Part of a small language model's weights.
Size: width 160, MLP 640 ReGLU.
Architecture: no position embeddings, local attention windows, a smear gate, skips across layers.
Training: a variant of Muon for these matrices, 256M tokens, 11101 steps.
Each number is 128 + 32 x the weight over the matrix's rms, rounded and kept within 0 to 255. Layers, rows and columns count from 0.

# layer 4 attention value, 160x160, rms 0.236, rows 66-74, columns 80-159
[[104 146  80 152 121 134 174 177 113 131 153 114 139 133  92 117 110 160 121 132 152  53 103  87 161 117 131 180 157 149 109 125 108 168 146 119 122 155 159 118 132 106 105 133 128 161 165 164 172 121 126 157 102 117 111 128 155 131 145  99 151  82 131 130 145 151 134 144 149 162 148  91 108  93 144  90 140  95 155 149]
 [127  98 101 107 141 149 118 151  87 126 126 141 132 113  95 120  97 118  42 127 143 103 146 106 168 121 114 116 103 156 144 122 128 115 138 107  99 139 117 118  61 144 101 138 128 110 147 121 198 149  82 114 110 137 120  87 133 118 136 152 155 122 127 150 139 115 146 142 121 136 161 129 148 136 125 134 152 160 145 104]
 [109 161 125 156 120 151 139 148 125  68 151 195 134  89 203 117 103 127 205 103 126 131 143  90 145 151 112 122 135 141 138 111  90 120 152  81 119 109 148 102  85 111 129  95 114 165 158 125 159  77 133 157 131 121 140 174 115 193  58 104 132  92 114 175 119 161 165 111 120 142  85  84 107 109 147 136 119 128 123 153]
 [151 110  78 119  81 135 119 148 172 161 110 112 134 144 125 119 142 145  87 137  87 175 151 141  94 126 114 122 129 115 116 115 116 108 125 174  94 173  67 138  85 144 107 135 109 102 131 157 132 165 132 111 101 174 126 157 120 113 137 186 119 126 100  55 115 137  85 137 150 128 158 124  95 138  86 173 119 124 130  66]
 [100 123 120 126 156  89 175  89 126 104 201  80 144 145 144 137 139  96 120 108 118 115 107 142 145 116 145  53 120 163 160 156 149 100 124  98 116 175 156 111 105 151 128  66 140 171 160 157 170 143 102 122 158 128 100 116 118 164  85 147 100 149  97 129 130 135 123  85 106 119 158 124 160 161 142  77 118 122 114 131]
 [135 189 125 146 130 177 124 117  80 136 163 112  97 114 142 142 135 117  79 161 129 108 148 168 146  84 159 117  90 115 119 162 109 129 118 111 141 166  88 181 119 161 126 165 137 168  92 169 146  94 137 140 154 135 119 154 165  82 137 190 112 105 161 129 133 150 119 126  92 115 106 136 139 116 144 140 133 104  97 114]
 [156 103 140 146  81  89 108 138 178 172  95 169 136 129 103 134 118 180 164 138 103 176 185 112 108 124 136 125 143  97 140 133 119 179  90 132 100 181 178 145  93 135 130  94 149 138 156 146 104 144 131 177 130 162  87 123  64 106 166  99 116 107 145 162 119  93 172 119 129 171  91 109 143 125  69 140 150 100  76 139]
 [138 120 152 168 165 145 123 130 110 135 144 130  63 115 156 123  70 124 197 133 137 155  59 188 122 146 127 151 121 116 132 141 120 107 165 103 153 175 135 137 139 112  90 113 122 147 107 124  95 157 110 123 109 102 129 121 130 144 126 109 135  85  83  91 133 115  86 167  99 128 133 147 104 104 121 129 190  94 115 136]
 [120 205 155 198 110  60 152  89 122 142  56 129 105  86  88 123 183 123 112  78 146 157 181 128  83 153 141 189 117 142 162 209 137 126 101 155 157 113 158 104 133  88 123 171 153 109 139 153 164 133  96 112 112 151 137 103 170 120 111 186 144 143 141 136 133 146 150 102  88 145 118 139 151 141 173 123 115  86  91 101]]
# layer 4 attention output (transposed), 160x160, rms 0.229, rows 66-73, columns 80-159
[[155 112  73 134  86  92  79 151 132 166 135  73 165 147 128 154 135 129 137  88  97 138 150 116 125 159 133 134 155  98 161 118 144  97 106 119 151 106 106 161 119 118 136 131 136 153  89 129  72 111 196 141 135  72 135 107 139 127 146 166 142 173 124  91 140 130 148 126 128  61 138 124 148 135 100 153 115 167 130  75]
 [ 61 141 162 133  80 143 131  75 169 135 103 132 127 173 151 149  82 113 105 155 191 133 150 121  77  95 106 171  94 139 151 150  99 148  93 106 147 151 156 113 152 121 140 135 115 120 110 158  95 193 150 170 148 160 101  83  83  96 100 119 165 116 113  78 170 126 137  95 168 143 108 171 129 102 107 145 136 116 127 108]
 [142 150 174 108 104 146 106 178 109 130  90 150 101 160 113 125 166 168 101 142 131 102 163 144 117 108 156 105  99 116 151 184  78 133  91 108 156 180  93 118 110 120 100 128  74 111  94 182  94 149  58  61 177 179 141  83 116 133 144  77 169 114 117 155  81 136 175 128 154 125 133 128 188 170 139 119 103  67 113 101]
 [ 73 172 133 168 151 106 115 121  96  71 155 133 112 103  83 150  95 138  98 140 129  91 125 137 134 112 149 134 187 116 174 118 147  83 124 142 196  93 104  60  57 158 143 105  93 111 136 122  69 105 133  95 140 134 126  73 106 148  92 111 128  63 123  75 144  98 160 134 111  92 116 147 112 125 136 119 146 114 152 199]
 [190 118 124 126 116 136  63 148 116 156  90 160  83  64 168 121 120 116 128 152 202 150 113 150 174 107 102 183  89 109 156 136 142 154 114 171  78  42  88 139 123 161 157 112 102 107 126 134 157 126 153 103 117 106 133 113 107  60 136 164 122  85 118 183 185 134 120 127 134 125 122 127 130 109 123  89  73 110 134 168]
 [115 105  99 113 124 184 160 181 150 153 120 142 135 196 153 155 137 110 112  78  96 134 101 120 103 199  88 136 156 176 165 124 186 112 131 129  76  73 171 129 171  77 130 147 124  79 121 148 126 128 189 130 138 155 158  68  87 120 173 116 137 115 113 145 153 172 176 113 113 152 117 160 166 115  99 152 107 130 123 137]
 [131  97 108 150 145 165  84 134 127 120 169 131 109  73 129 103 136 127 117 154 136 136 109  84 113 100 172 146 134 124 133 124  95  97 119 134 107 110 140 104 108 183  92 109  95  88 128  34 120 158 112 115 160 110 140 111 131  92  20 126 151 105 165  85 105 184 153 180  87 111 148  81 105 160 104  80 125  99 137 182]
 [153 100  95 152 118 177  78 155 143  76 118 113 128 177  85 152 143  89 182 177 136 134 166  98 110 154 148 109 149 153 103 139 136 143  99  92 156 110 127 127  97 135 121 117 109  97 154 101 116  90 125 147 100 148 109 157 107 109 177 160 124 169 123  99 145 119  97 105 147 129 148 127  72 116 148 101 114 139  88 143]]